Weights of a small transformer language model.
Size: 16 layers, width 320, vocabulary 32000, 27M parameters.
Architecture: LayerNorm before each block, rotary positions, attention and MLP in parallel.
Each number is 128 + 24 x the weight over its row's rms, rounded and kept within 0 to 255. Layers, rows and columns count from 0. Numbers have three digits each. The size before them is the row's rms in percent of the matrix's.

# o: layer 9 attention output (transposed), 320x320, rms 0.111, rows 15-31,47-63,79-95,111-127,143-159,175-191,207-223,239-255,271-287,302-319, columns 128-191
# v: layer 9 attention value, 32x320, rms 0.0545, rows 15-31, columns 128-191
# up: layer 9 MLP up, 1280x320, rms 0.119, rows 0-5, columns 128-191
# down: layer 9 MLP down (transposed), 1280x320, rms 0.0473, rows 0-5, columns 128-191
o302 105:114095140121143105150121129156057169130168093151094160101130127129110108128127122149154134123139152085109150142072136126112115098142110102086156161109133094164105135129114104115108126138095112
v15 105:146145104137125123138117130114087099066129145109098140150184105183156124091154126133072105080146125150109086100112144159108145080113106102141111154124115108124112107162161118125133142100142108
o15 094:093118129112109126124130069130126089103124143128134117113087170145148157074166138132106124154096142126169099132186119110149138163095086097144131156067123142117132151151132095145157098123134105
o47 123:151092096106098127108136116108114112170169138109160130140153125131114099130086129144119085173097118134146154141131126082118138124159130181102149125092098137155119146103088176164137098097116156
o79 096:097128151169155103165110139139161153174127109164116123130112126112101123127110133146121209122155125111139122104109153143164144155096115124121124104158130102104160155123108107089134083139135102
o111 096:148157137116181130123171138138095155091103110150134122123158136127115110142098146122119131119123117167137124123156128138103078099119137150102123148120111104124094085116135167076097199153126098
o143 105:129116140156115149075151193147140143159111133119113144160114135128101136128109153089116132122161141163158096162097117090134114111122116162110086106159124121162126130111157115158104146105160079
o175 098:150123086130133126108090126141093147108117148104138114117085101122123139144120120157140158100139132102097126087132102115141151138146170099094139103143115135088128115106120104132144128138129141
o207 104:157114120144102105167136163155123128144144130139171115131113110098152133109162128151101153109131118142124129149095136117125106098155093109151141100109131123068139115155141131156149162118135065
o239 097:126131102132158156104099113080124101122120133177096157122106114141133140123133110123125106098120131120126108123122106124138152093194157132115171159140184156150138101119112127118137116124124199
o271 091:106122149095156148099130121102148155149132138115103146146123188119159100144128118133193131116114091101101186093108107175135112145081138084152112089115139144138155156140139116122108113164124171
o303 103:183081120106100170160111134140137086113095091074166116091170114120126150146070106124100102153137135162109115140126184134099145092146105174138138153114130126135138137124111135125127065127107140
v16 097:114146122136113168128112132170136096149128094161121125142110144088125113100125153118136080102148121152139101167115116154133102102120093115142131122147131092137149120133135128138139098129136148
o16 095:143152135138110106134135120141162128169118130120142107094092086102143154065146148140136089150121105130159121194117114121076092145106110072104128139143145156152096166111133140108093161115182142
o48 116:117084133126207118131089168128134102118125130101094152120144171119147104175112134111124129119120104141124137087126129129075139094130139137121162106116138121151145148154143134143110135123064106
o80 087:147153142119111134147137102155115153183116106123130154070126091118085168120141160115140136147111130146128084168124142120146121167104103117099111149127071139163132140089128108121150130138161163
o112 101:096155110139101105141108133098144122102103121188141135101121109135089081095088123151123125092100123114124130110147137105145121124146146131134134144146099159109130104125145127150140161116148056
o144 092:049125109150116103144130113097130133125162137130141112128156139143137109145137120156099127142139090122125113130108131126139143157164073116145089144140137137143148098150124091152141129156054136
o176 090:148146170149128116092121082108177161097122137173215151137145147111125152117127102084133154159185170105124155163116130112100175147155127093139100154153115129124122124112097106078130094135163174
o208 105:098117148125120106120115143117089110104106154145114130124084139143123096146178190121141126127115163161134120088122120127148098108106170097136139127136130144142144117151111166147100097136095201
o240 098:174157079107148153134123138131098110097127100134151163185163140162158176088144103139122148144137157137159111118121129135161104124087134138139146137091119108109125153088103112134111154151140170
o272 091:147127155092112150108138156116115149127165154108091098159144088140133092147113091161132159138151152131079126114140128145148161118165121164137133134084135124109094130165173122125134117141174089
o304 100:135082138169149173137135136132135114156164100081131115160116172119124121123079167105132074128141102105145156107090121127130132146131148136132163120153138146119113137123121120165123131099076110
v17 108:147144171150106116146119138156155137099155122118104102103175091090142119142155153119109136089176095101164108162142141124146141128150138132094134138149103156164123072117105125110118110106161105
o17 104:155133126124120094108097118134146108126123134165160074104122157123126149132093140148126133139146155171110127113132118117153133144136125134123127096087115121137145124100134136120129122141156164
o49 124:117112120127085115125144122088110129122130123105096136120123126144120122150126099150149105134090139113117130128170125136131139132123129096138103162128177119148090199111092134142111125155147118
o81 087:144130078107144135123149087166120150161117143102119136126103139120118134108141126151127112140164133143112098130125098130121120118111112130119156102122133115146167128150132141164147150115152183
o113 098:149104158161148156131128129156134099087137118162145123117141083122105153098117079106155165092130094118083161109119121146109125177127150162136103135153134093166166083114151080105139131136125113
o145 093:150153102107131140108105146117121136129116109105144160109131161149180088110129145154113123147111123160142106122114129072113124111116155115098159117131161116135177099127105111167166088110141150
o177 085:103158164123167102136164139114128164109161162131151096161112121155132113132160154134117111109160136133145163117101158158134091166101140135151095153113115169091129118125167147104150096100152113
o209 117:144130151168155180116155107154186138149150116106113133179123168142120116125098101141070094110113119115169107114109120086125123124125112127118104103100122148084146142149117126127151160119104132
o241 089:098124130097140105156103157101131159109122086116136132130099096116116155145149101109132159135115065137132166147116162122151111109127109079171104132148086151107112082137155113136078116157092105
o273 092:076109120123095145151119165125127130127090131124136089129139145114130131147111173111148134113151136140054125172101111123156121088148104098144142085142116142086088153126105140145159135117090091
o305 109:159156128168075100118130125123107109148146152101115166140154126127101114128116152094132103135097153121162130076140157126127150125110138144094136159136116089138121184118104103100113116121178141
v18 099:101135111175143183142164145161124118135118128118114118111150135121124092112147150145130153124118162168108151117123115119099137121116109125095118102199117127138134148157174144133112119144147143
o18 096:112156129167122157095131155085145186124081138188147130103144123108111138128144148125157114118136134145098151124129102146158150138143174143143155094151115147112108165100101121102080093122149154
o50 120:138124151144167135164139112154108110094103135152107197137144139135109138102165137157152160156128074126175140125116092173126106107124100106111090090143107133122131136130148108094096121135099150
o82 087:153119174108153138153130119105120147138173112151152091143114154144122110161147121148140146160163105138116099154117167075119131145133112139145143112105146175150089110137100128140158140119151124
o114 101:142098129142126118149133138106136113109158151145129117088122135140135154128084088085092109114121180113135129078153142123101143113092135135087149149118162130119128178123112137178091149127153164
o146 097:107097119139114100137124138152151154115113097076126108100119112096117140138141164137069102099157116146100137132137170071100104120109152141109121131145091137128132100102140116119132146145133137
o178 095:119101121140114127087134122077158118140156157126107095157128116116121127149131129147128139121148138152133090161135139115138177167144109143145135140140153082131120087141091162063141119176138167
o210 104:106120161079117142108095113173154092138133124163139165166129106151147103129131119135147124108077102146123113104111098128155109136103103098121112147128132122137138127103141130135129148118088112
o242 102:183124111114118103148101134147132143096135113102155121147136118133136166121091076090141088111160151122069136142153108120142123128128194113141134099149088130109108105137145101143130097105162185
o274 080:107163085113087111082097178132103110174116164125130117133149143095170129129102116132064101145119129134139129142142105153138144126145139116155139172096146127138141111149094137106171124116121152
o306 110:095133134136150139142158110153094118143107122130112135130110131166117126106129173147150172124105130088166167118078118171149086096160102134139091117122124061123124145140139137164096116138109128
v19 100:132099111137138188116151107152135144131146099137134100064124137177119107149171141107107129133099118154104113149136100118109121140085145096140148142137120127107130125144120113106124114123098132
o19 106:102099171106110130122110139155117121110158100119146096131157117100119146128077121118134154081105128169119154139121075106122138139142116134117121122145180139154089102105115185115117154157147172
o51 113:127106076165167116124165122139129105117118151094131143122137114084116153147121111173143111144143096103112130154123185148127152101098098173118154131158095146081181123124164110133131092087136129
o83 094:131141147134112098101108180100134084127153113194158132158086069134151087126117128164156131139125145128162119088123101115137101144147161112128100127123126127146129175138106104111146090154099111
o115 090:117142166116156130134078164151087109142142110101123100122080157130143144132130085109126143121108070197106109106153124134168105150123169089117100121126171104182157121128134137095088148107137138
o147 104:163140164133100167129127116137124102148103115069076121096153137124092160096156139107125153129085150143183138127104127096117165136152142078163143115136128127125133122136126100156121084122084133
o179 099:117148154124098156134143091098152160176161124110117150139104109145140129090154144162135106134119152140138102121137151121100098140093138071140095141081120107125112127152131079097105134126120074
o211 106:129159112139140147116165117128127118150141168133138122129148147126126111100146156121112134145146114106133183176121127133093117176123142120144141131144099148100083122105126117138135147114113135
o243 098:175132107098125143124141126164116130099137127152148142081109124141127106142136146098112141123125146113095112118143101123117120094145150153157192094156155125153126090112097155139155125109176127
o275 091:121133105100105098145106143101139131110086107154116136165115161117130087172101113102110138139122116077135115135148140151155133114147132157094126116103125121106131134130148148177134147176135151
o307 103:103111129123143124138138068138150114114088173125114134115195136143105159121170136124127098115156136125125107132093159178135138123119046113137133084145113098093163082105132131123170087076122128
v20 101:115173096100139175206137092110141164128140108130117144113132137161135122128152106101146143125119134104121157111153157121133113123106108117116091131154168066168110136141116118121165132086144168
o20 089:167135099096171108171117125092168131095118097160147135091092109140137163116136101137109135117156135074134136160074150110111086129120109084139104176130121132108149094143145114139149114146126148
o52 125:164147146121096144113112156113126110136123100087079145102145146124133102118132167086134218171137141145142102123104094142128119153095136162124138123132142136067169138130120135084163129088115185
o84 094:079149145116161115119086123093115080135131133175164109153087118073128129129088089133122098142149112137105145112115095094126146108173144112160131101074134156135130147143123127152027096140108146
o116 090:158109138134144136132163122155140156112139160100132077138109126151108129120158116149154096115131136180110120138143162141124107128150137133126101150106099131112111101107120169160127144132142128
o148 086:154174121147156145125122116167161129092140138128113142170117116109131101095104173138142116118141122128131138118154158120134149130119187124149081128138125141115132143116083082123152166094118147
o180 094:097109129113102128085148107153096119150101111140122140113110131091138105117061139176114160119123145121117129131122098184137114132141118142142125115116098092178096138143125142138112122155151139
o212 113:190109159156101152130145176101108141152101148089152116141165129126118175137169143148109111120086148155176108115156183104162138188150163117063146129154133099136175136119141127107109158110084151
o244 099:149109116131152137146137123136115080095122171090120119158135137140154101129161110128113103108098123124119113086182139126130141093099083132084135173131128131164102136110162135168163108109133114
o276 088:132095089168090106135086132119113167116111137144130142120124108143142185113117128143149119118114129072082120109119147126104167137109094123136136106131142115131112107162139136116140145151179084
o308 099:170174159131157160140154143128088119144159127125147161120127138123118097160196118099130179167127106139100149156146128102118163126144152116116163121131140162126149171103118091110120078104114168
v21 106:114112162147121125195129113109128111090154116183097133143094100092111114127101072142171095116176106147146092112098178147100119124095136125130146133135113131137114135148090121140099079114102106
o21 101:126160128141123090139126087159136137110137132146153131091079161128113119104097111079139157133138120150113121146096180133122114121118126141143129150119137172101129136091130097117152153130150123
o53 122:151095113109142127088063153074119101136155162117117134099125115136116145120117198118132074080102103116088134097119121098113122171107131098131093126139139132111149093184170151136105129160110162
o85 092:126180091065137165127143147153126105090124115159171122147171142085150113122151110132107148147160139147152143155149136163138091134171121138153149135137132115147098134079087105162130104093170127
o117 105:130118144130136147155150123092070146148076141092133117128179146115136134140162125187126146135124140152127161153146097110099100087116120086106132115136144114142133136138101128137131124139151114
o149 100:166085124138152135146118111143150117117115098094129123147101106134062140088088066120132147127169113105105114126092138109139156160154127198138137113151117155096123105123178138115097142123109097
o181 093:119131128117104135101125120134173145125173130134117111141123112139151078145116108129120117116155145145130155108121091152130152124118180127115156133103114123135154132165143160119141132119135178
o213 104:125133107107121132100130111132157104106114099137135125172140173091101124147138138103123098132083137100140145122145077092152161160141134119136129104141140135144146124155096142117149151114108129
o245 091:107145147124110124141134146135126143121111114159101152113165118141124123123132154110148134143160115119151107122149150158144123061131124086142103121102128145170093145110173110119107116135135092
o277 091:121148165136115110095131119178122116132108187151111136163152088133150133151105112112096142121138144111114106116144110163138150109150164148127152106103123108107111155088095111116148159128122136
o309 103:135044131109185098169094134116104100169133133139135128091111149136110150126137145139129109119078126107103129107116151116146130158113103163105131130149132126149134125161132083105132114157117146
v22 103:150150065145128157094138127104138153114139103154142164155143089108128118120123127130128125109115184153104142148068161120148145116127115115158090090103130138145141114100123131094093128116200151
o22 107:152144161135173172132123132136142091129138147123133119178149139123141138139147142090122186136127093128111147149112108114136155143159092115144145139108112045131107091144105086158191076186172142
o54 111:122088135112134143110119104165148196143124154101135128169102156102118085105126125134151084101119144147170116146089135103113123131131123122089172155127119125136116169079131110136155127155120139
o86 086:119103159130145128122177136099123097121145141143114114118116174174120113095172146154090106144122097147126105108099124127146094108149144126084132079133117147126183094155135125173151117126114115
o118 100:079152133143142123147127138094125153110140099111135112124093123117112143156118134149149123102188129105097074140149113142130108147157110099124118120089143084098116171161138121103091123094134134
o150 108:129099088100171145118161136108160132123169134165136130119135113136163099099133117131113137115086147130127110158181118116116178080120157174179106108168149164135136105108158138095140142117184116
o182 095:173141112100084135109105134124138140137115149129117130062154128133161120162120114092114152145122136103101147098165095129122123140125135129140101098146145155138116136089130160129140161113146087
o214 098:134107162111122127120137103146144130089194098103127118151152115098081167155132105162094134128186097138117118133101103133144115112106156110106176158116147143124107101120096169087128081140156182
o246 103:152154143139121111151107114102113101087152124137124129167103125166137171120146107113139141150085112116112160109141130114169077134109131070078118159152118063125114142116152156144120139126127072
o278 090:138119125107072097130107133154072078142062131141125134067113159109106138088102105146108131138133192110141131109123109130121131116127126119152147163136129160151132123129121124122102171138129102
o310 099:107131116164133128131106138098101171121143125112116137145106088152155114111145170116112111104110124158183135135121207149131111156134100149130099154104123157150137135121145123158141111151082176
v23 097:146107106158108153129124120102121088136123130127133158097120171119111147105134134148126114124117096163071098129150168153108125141126099140126174101158160109137130141184127147155172142119127112
o23 089:133062140126141115152140120105138104128135171117119135143126086112111149120105118120105129132134107114115138139121134145108124127151112142112146131131175111135088128118086172110139149123119075
o55 113:137115109117182143126138141108111170135111142154163083148195177112160139122130122110141125125138124118143133119122118143093116118096153123140126084093143152111116145077113139155154137118134191
o87 085:115142138133093130140159151160105124087121077095125150164156139086154130112146123152130137128117147121137114119115135096176124120152074141149110210123098140101141186105115100087116115116142115
o119 100:060143127131121165116098111121125136081126159137129137104089101088133129139095110146110089142129107099104118124128111153115110137155149112136177145110110129126123123139115100088132157151142107
o151 105:098176115128144164114177141108114132179149152136131095111132146139133111164132138119091125097106090130120139094104145129146117131122114114127144114132071154086123104135134148146117127160110127
o183 096:181121152135134105149122101108091153139143099130097130124106117105131110152154135137124150149112105115123139128133120075111161161157075102122130123148160155158120135113136133152118109106143126
o215 104:091133137138124102150133129139109152129133118094131111102168143131076153137135137103117149094092146116141182126130107145140137091143142174135124085114136103141090110130147097146173163161116103
o247 093:116113123132088106119108081109177099140158149135111133106111133152078132131133125150173139151138141114148136145095145157150132118095136152156147143127146058108109150160126148079132169116115087
o279 088:173107136120095124089119128140111117132102132112138125114087118148105153134128138128145149127112184199127070102151074123123120156133192126123101170147112102167153136104121131111077109123139113
o311 101:131149071115170125121122143137156124141138099124113141141149136141145081146123156108117129101135121126115153148152165125114127111097120124097105029144104164109115123145143147163139103132159137
v24 095:081130168153146122112151134097155147125070151102130179107111123151163167156109128106126134128131139116125136123130160181154176139156124114118153168104148121124144121139175118155121140156136131
o24 092:142076097136088116147127113131142152106112089141092102135131180183139179141137114111101106167143103139106127114135167131160136181124103083090113141165084134114130132100128105171127147138102148
o56 118:127142116086110134152140097128072128141106112108108123203163120128105111130141122132136115096109156104130135117156122133130110106132182153132156133123116104126123149180103163133123098139150117
o88 096:095133099139119155113096141149164106079139142137114131101149134109152113138114089110135129120135125159127148142126105090128111169098129153128102114138173124107167137102156066095144108134130124
o120 092:159094141176115139132121143118113113147131117111131125126109114148152120150146148102150165128115204186145126126107165154117106126181138081074106097116174098098083107091112133133121118141131206
o152 086:071105147105117090106162130134125131159119145147163121129108105101118150170135152130102114139123136121123147115160132112102124107126149086181173138099092170116148109133131136153142115151100178
o184 094:135105158121141135134133148156124112159112097140091126097160131113105150158122108178107102127127090109104125179096128134126122139139117172155129128122098107134139093115102127127132118160135209
o216 101:155151156104145158153143131135133139121116134096156169177132161134151122136154128149139055094097139123136099141129130109127184123105104105166132126148144166141155170148167147113112159162126191
o248 104:142148110184156097139110100086129109156123135106156149081115123122172167110100126108120160130109108101137138108121101136155080166098122133083139106126117067126108125126118125095108139087136132
o280 094:105181151104133135099128160131120132143143110144150132129142097118098096091120145123127127120167101123141129140120127150120133127129106140116120133161115184145129126084117123130146127110149190
o312 099:170126112135140110113138103107117116154100144128164147176070157150106087095174109081162140096152137131130121122186122087132166079149177117119137193099093107106088117164120130130134144099152120
v25 102:132093142168162140151109161113142099129108112114151151144094119165154169141104189143126092076133143103133142131142170154133127141108105139116142113089126114110130127141176143085104152133130182
o25 105:127114129104117138119143154078106095132146190124107136144133116131108175090154110156116133103148137113109124137148152108139148187161095118075143094103113083078115136126175124107156142132136140
o57 122:135107136087103144126148119145129166082081127133128139114124127129125113125098114131127102175136113163128121126119113092125111115155111114126099166167118144111150115195098120165176150105135138
o89 086:097151149129153130139154115096163097148102131147105135139096128152123127135107137127151118080168150128126146110145097156143138086135144176184112142084121134134105164109113136148126113138144115
o121 104:124123107164111113113110123157150129130093114160143139116131122118116094118134156110128120124098133208139137107096093105122171118118071121106151123116149122125118123104124150144093105116122135
o153 100:101129162163112137137087112115138149124136111080128105126152131111128139166156089138108114121107116132123133120114137128128096149136105145152122127137148115166144143148140096093103162132108078
o185 098:110080154107175056121166103115101148141146122106136103097094172111094111120094148119109139091131128059107102131105126135103101122134135125149130152089143158134106114107135152135155157139123158
o217 103:163103131114140154172160142140125136108118111116130145050162105097127125143130126134112116118144122090133132153098132110112130104126116115145128134158098096152134125150162107123143145121115108
o249 104:147126075164164153135107109113115138128130107105118147153114136198112128108151140108129120149123138105155134149170183126101131124147172136093170178126148101134122124133136134122092149115095084
o281 095:139172123114148121104100114156106138131160134164147102131160153125157102124135132120152153180120176113101147142139161129161110114122171126141122100154105130124138111108102112140180113155147079
o313 106:115076144152107158145100164144133149105106141129114133127080098149143136135160116129114133146132097164201070144132130159161085128127118139144114130106124147115153106158153146118138098093154156
v26 098:152120167118151141131114121126107175174146158151119156115161155153105152150150108140107161109147162141142131126176143159171141124148162120117127106113165123133146123123082148135121117113097115
o26 104:138161128119114145123120144158136125162126163094126142130072106094127132088131149146166112109139105123150103083121163071129119150109120135127133135106134096140115130160138119131119125096149091
o58 122:090082125149159141129105167171098107159130074106160113119122162127133148141102134110124144182129161131163125114096167153147144143129123142127152112134164080147159152120148092126140101120132129
o90 092:134071083152102100125147138137128102116100133126138127102123152139125136101118146130171131150221138131143123169129084135128129118094112137120094089130109163144116111110109140125129115183102148
o122 097:162186141102113103136147088125123155080145125103102081117114106102125117136154129063116154127105123178081116124148173145139073128092115166121093085121159135127098161080108128118106119100141153
o154 089:103122147125121167129125124131120143132098077102176126079164155172111114139140162160136158104112170096107147150127105142078168140139125116120138140155100112104116123154101109106138145137110211
o186 096:148121114129131089092086102121126156088114143181142152128135126108126149129156149172119114146075122132137147139142139129089137092170120132179162170115144179130111140140125108147114155132103127
o218 102:138112137114131130117134123125130129107115140146091127166185103142091133128099119118110128149108146134145133128101138140110129097130166134100110138134135131127104123158124117117126172169131113
o250 093:138136111150128122138151133104105151110161171143086173122077092148116139137122088135119145109136134101104121102155113105124136168175120161117131164150115069137120105122141120146153123105141158
o282 090:093152137138180153120138112086138124151165129102167136155099101116153149147134050107100120089152126105099151147131086123121117107098116121131142132137116145142114104148152175151177148098107114
o314 101:156108120141120120127102123144126104173115107120132103106123124139123127117092170144123149128096135135151116135141190114152196149141136115134107145142172105131178186149148129073127145144111164
v27 095:106152131136123162144151116146123127109151095131162126149162100083121143131145135139100120135207129106137146115104097136134109103127128156114143137159099093124116092127123122139127147125122118
o27 100:172163126119099147136109114116147130123141168150151133114139113105138105112150128125128190171156145125112119094174129115109112146140164129138128121061077121121124142149120129147165133155097135
o59 112:129106148111122130166109132140172083110123143149105161115135104144098147101090153147140142139117095135127132162133149138151128151142085119085132112142123088138147178133063109105129172130091123
o91 095:102105080138082098106154102162087155118149124110138092092113156184094126148162108114120124115069139114111104098149116161148110091124150118126105143111183140116128142125171146118139071128116114
o123 096:116146121094140125124168121121107144092131113140106134124128130137131117124173109156128112133086155084111117143105101113144180120146133150111159158124128149109141102106112112131067134139129070
o155 098:076111108126133158140073176173104142137089145082152154128119148156127138149106166153099094087121122122123137129107078156135096143147140142144147115148091158097096137112144121103120114133124148
o187 091:175129119142157103142129120119136117168086126138143131182081149162112161121160119124094142115113121147127121158128147172114128123125142099146148115125189129155098128153120135167101139097109181
o219 110:120094124128088144091104128131142159135110094126149123145188142129107130110076131131134096127104150135123128101102127116143117165131122129124131150155093142109136124106114121109117116106119179
o251 096:133099129158168109157148120123091173143123122139113124142105155070135113143101129102127078120133126126166111126083135122135085103087159123152103140169108156137159141119169152123126138126156049
o283 095:159149116107146142089111138095144056121152133125120132107145120114176125149108122082131145117124134120131128107127082117127120147140117151154151104119125126159144076105123142125170113120163115
o315 096:065129190157127130097104149129112107143124143118109123122128111133149108141130126177153115133193105130119146189128145149118147120142097094093100167188156096158135162136087140098097153129097188
v28 098:117168127144086142114134096180126108155132149066114109132165163098132148106105131105170121086109107125120116161141103119120146115141102124148110098157142084103122135150132143107160112161124136
o28 095:132134091165133134099149090159146173122130135149105119143142145133133113141109095115108115176160119124146096134125120081130112133135137101140161176113111137106163123117108129132112094144172147
o60 124:180083140153119099124139137094123111139147138131129127109083148145095117095152113110136114127103088092148138148160097128095095179164112157127195066174088094134116084148103107125124125110079121
o92 092:121114133108165096137159133152122137092138106096106154085100108117154140147115137142141170116135147138096114119146110182161134134079123160115092145110125166173150135107119111109160101089128097
o124 090:120124148123127120130128174131136135130121134123140053147134115124146107143129141115133161124135143144115130122110168130144152111133118147093109143132129137124130165107115122134096177151086086
o156 096:135116091114104161143120104127137112077119128188125112126118108129109110140160098124139105161144148078116107152132176112121134065124114147135103171142138130158135110113111091132119133096113162
o188 092:134141099116162120113139151173119119108065109114106177099118116121093113135136147141125099101139135124152144140105152115111159101065131092125119156128180107147126103109123095139121149125121072
o220 104:154103153100135167139157131126149122158136157121105158113135122168142137125130114119113150143142152131104156115140114126149147130123082136127146132108169096138132145144115136148171153144121133
o252 099:182118128136132121075117098100114148119163129108130130137111102105143139174139164127092149126147106146121169115146150147137118104143139183134162096116160120115120154135161144126141102137158033
o284 091:116132106151136132158124125094110142122134152095157112189171142137142126118101126124164104126129139140136101134132126126103099129135157101148092127115147152137101144154144154134106165122146149
o316 102:126142164138130123139052162112160110155174155174132116118103158114123140139184119103116139138080128104124134129160103117129181165171112164167108094180090097109134108115152124129116083114141138
v29 096:111123158133106173161110151152111125138120110119140106179123164108111101170125134093080113154125161101112107075094147156098125168127123117141156119114127128113115144137131136118114095110105122
o29 094:138100105131122160107112114154123113182169119113150105108131138115109149139139099109110110131124170153147141120113100130141107090124174144125110124120111164093131137171102151138138113142106160
o61 114:086079092141190132108142137113137131131122148119160113104117115099116150119090130133151132136129104126122117175119169108090137098100110124139098078172112091072107075083126140181115127121121123
o93 089:108158133121127153145094147125091106075120109126105162149130125141133136129146118099125117141112157154100147119158118079147132087122153129117136136107130134149115109133136105151099113123139095
o125 093:093172130148131107100114093122101164118141110153114159151105132140123136137120170135148161130138153110111154145182135149118084178096099142150117132108154126181155164128144102113110154130121208
o157 095:154122122110110117115133107144138108149112126102145124147139142108128124136124149092122115099120133127120097091121152132136172118119124130112118145107122126073095118143119147105135140121134175
o189 105:118164132102139117122171137115119098134105142135155113144127124158138179093146107091102114131149101124122117133082105091111122105155135132109180146128139131147116096157133139137130131141152134
o221 109:164159116178123106138129134144132097124118138120129101146147078167133118149157140159123171136156120120141144135140112167113107141143120122105135130132108085093104141150134120126127119127142088
o253 091:135124162116116142173133113137129137098110154104112162130096151122117156128119138152169122117126118133139127135127173155185121149130103103102104098135086156129122155169123094114162162111082144
o285 086:171116159119121103121103112159135134131157169123108133102124149099139104082108080166111097181103155125150117160135119128122139163147138121155121154096157161144194113089108153135118138110135201
o317 101:104081127138115153115201117076118153127109144121144106131159109159139112146129137158128157098145081105151107097162130147130113110141141140106091123174130076116140095112140150145136074143118119
v30 102:130147105144089082154168118128117143148117133089099100124135157139095130138131138149132120144111083140103111133158142124110119158150135136147156146107128147137101076142154178143104139146112120
o30 100:126107105127098165140138123120155119132133100070139145123157135117115113140119116163122144123100148114128163137152126129106144123151116150113111106150135124113123092186124206136150181116165074
o62 126:150121103124137091138106123134141128136144154154117139132171183141150151144100142116087141136147138101111107092076102156094173128125120106109112179094106075096104196122129125121101099136125139
o94 089:142129163135091141134109121100129103139131108108165122159089092133102107119125098157113115145116103152179158142109122139154100140104116145124142098083134115146147154109131128092138171092173101
o126 089:128116155082140116140094137155111177137134102126107144129093118078090105119141132152130103097118152153098166136109191149161130143112142122133066127135129129198126112080189146162128111147141096
o158 102:122135160162133126143132105156120097121147144102124158107139139152126169119141125094130133190108123092112071126103126135177121118134151156108139125114121104114111090141137159148115096127124109
o190 101:129155145122136111097149136161171109114149139113110095128120096142146098134147116089121137127133095124156141141178108114128091128107132156139146091136135161132155189125114100139126146113116134
o222 110:104143129116094113136111141119126171093121140162135088134121141170143098166125140122127147159144136100127115116129120130082124078168107136111090116126203141113122124143102100134100128119058090
o254 098:126090126126142120100142125112104151129131132161118106125148094138172134133082144154136164117129144132114099105153170092124165098108053092135215207131109143118174084130138106118121119133117199
o286 093:132119108145150132120118137127154115140094122149144123097122097056155080110146137120110113085101141127141142150114139136150124149141147130176131132168138190104101117125119091106167121140089139
o318 101:110136095106191143146157116114119157152151105128107136132138146140126150178132121124130160131137144113093155138127114115109106097114153136134130138105118120140126171159102137134105087111108125
v31 098:090128110143157136121154116161144158157069117139105102141089154168106090103123127120138127076168084109124101124140160106106138126139089173139091107118102098171158147080143159139129150137107104
o31 096:118109122175109118145120135128131155124112097106093110078136097160043180123124110123115113109183171153154151143148136102152108160138156167128118107104106106143110128161153132129106100081112093
o63 127:158107127076160160114137123133130099107146145138112116091142095116117101130117143136168132146141100128101123069139137131113143127139114149111106150089150114113117133073096147128104102113156127
o95 094:148157124132127209140114130114099157127108094139163128098106115098162127118130110152121139132090108123102162175109122083136133125148138127132164169136155101110145161181155113115127148152108102
o127 098:103139099120139078115153130110121156130126118141137167165095150122159158148107147103145141172142109103149114132127143114167138119101119118114131136147111117110118115094141131162143146132137066
o159 099:130129151110117139134105113112113106147139157118160102150089182109130085105156141156122126121117170100121085096148149123109128136128176104142124144121108149135144132099109130116128136119150132
o191 100:136104166165129127151122185146182134135134156056163094130138114161111129139130117128089096176159166133151112178168127183070118120162150103117112097126128165116162128138091100162125135122128144
o223 106:158160138138133141112111105146158153141127117154127094155129090130159104123119150138132165125129114112144179110126120105111145102154111157181122145128129094122112091098069133121163110105070152
o255 100:169139126144105121092126061143114123116129125100136137157120153106118102147162102113102112112132161149122109156090129161155092099129106152095175140136152114086103115122137139091129128149139083
o287 091:111114159121140104164166151064135078094132112150091153166169121143127168142133130113128142108118096129109155171136118113174100145106095114118127087131139164147121149143177154156123125130109159
o319 106:126137130095126147103103142130113114126120113127123136111111107168101101099124157115144142106083116105123139111112132161143127130102129163139102161138123121144107168124137136084130129182157143
up0 097:133117075128147142111123104114149126105122117125157148156119127077115146130134148106132131117134154140155108075151112130088144126120177077130124099139181115193128147157113101115117153119100139
down0 096:125126147150114185143105125128096140130117144109049105111177082152121141112163093109132104136128145148109134133101151135108130120145120101084160114113121166080084113152120155148108110151155192
up1 100:144166128140144167115098162155155145089114166110139104139144126115097132137113123132155119136087114160088157161175131180115131150126099121144128134112137155113175091130078108105154122098088142
down1 097:184180136124153186137110115174148143107092140119132122110108171082133106121112148141132134136076119166110127128121117109123100132142097105183189132118136140154124100115089153100107132101148144
up2 100:121150154156130118152151095126120142155127110106105123122143126114113155157124152162100082146117133134120134134163135140128098110137138126193122134127163098146136147102108115121151149094093177
down2 098:144111124101101148136161164117138139140129132146120110108097117095172157086126149141122128153115105112121088070091091130123120132150124147194148095113143137141092108121136147125104133181164110
up3 094:136098093149132134137134107127147090108155118160132124152155128115113118121165146159099113097137111161156123121133133068147144155139115135108153165177143149133136101181134108113129131163132117
down3 091:137130149125128126194114142130092146123133130120148114107118116136118125099104088089155135152110152115107142107094114155084134127147136139091093118047109119110138166094130132118144155108120150
up4 096:102142093134094115143128083093129139099091109111124192123136139111134106148101119118138115100156127110135149116123142128127138094105136115138147112166095131146137162140098097110127165084113148
down4 099:129138149120136163100125123147178130109120106132142139119127128098107131085138082141099155085096098145136128135102148115176095139165125146098101127045122109119094147141138141129165119158135145
up5 103:137152102046083121137123138142118117114137091158121136133122125107111098146150126109124136105116136150147124149122129098098161135096111123144087133143137146125088135150138094123154131077106086
down5 105:133136144146157128126114121132113216124129100139128119139133117130124124137134131064132152084156154127135134144134132134137093135142138139135155141139136113152176133162120132122116116139141101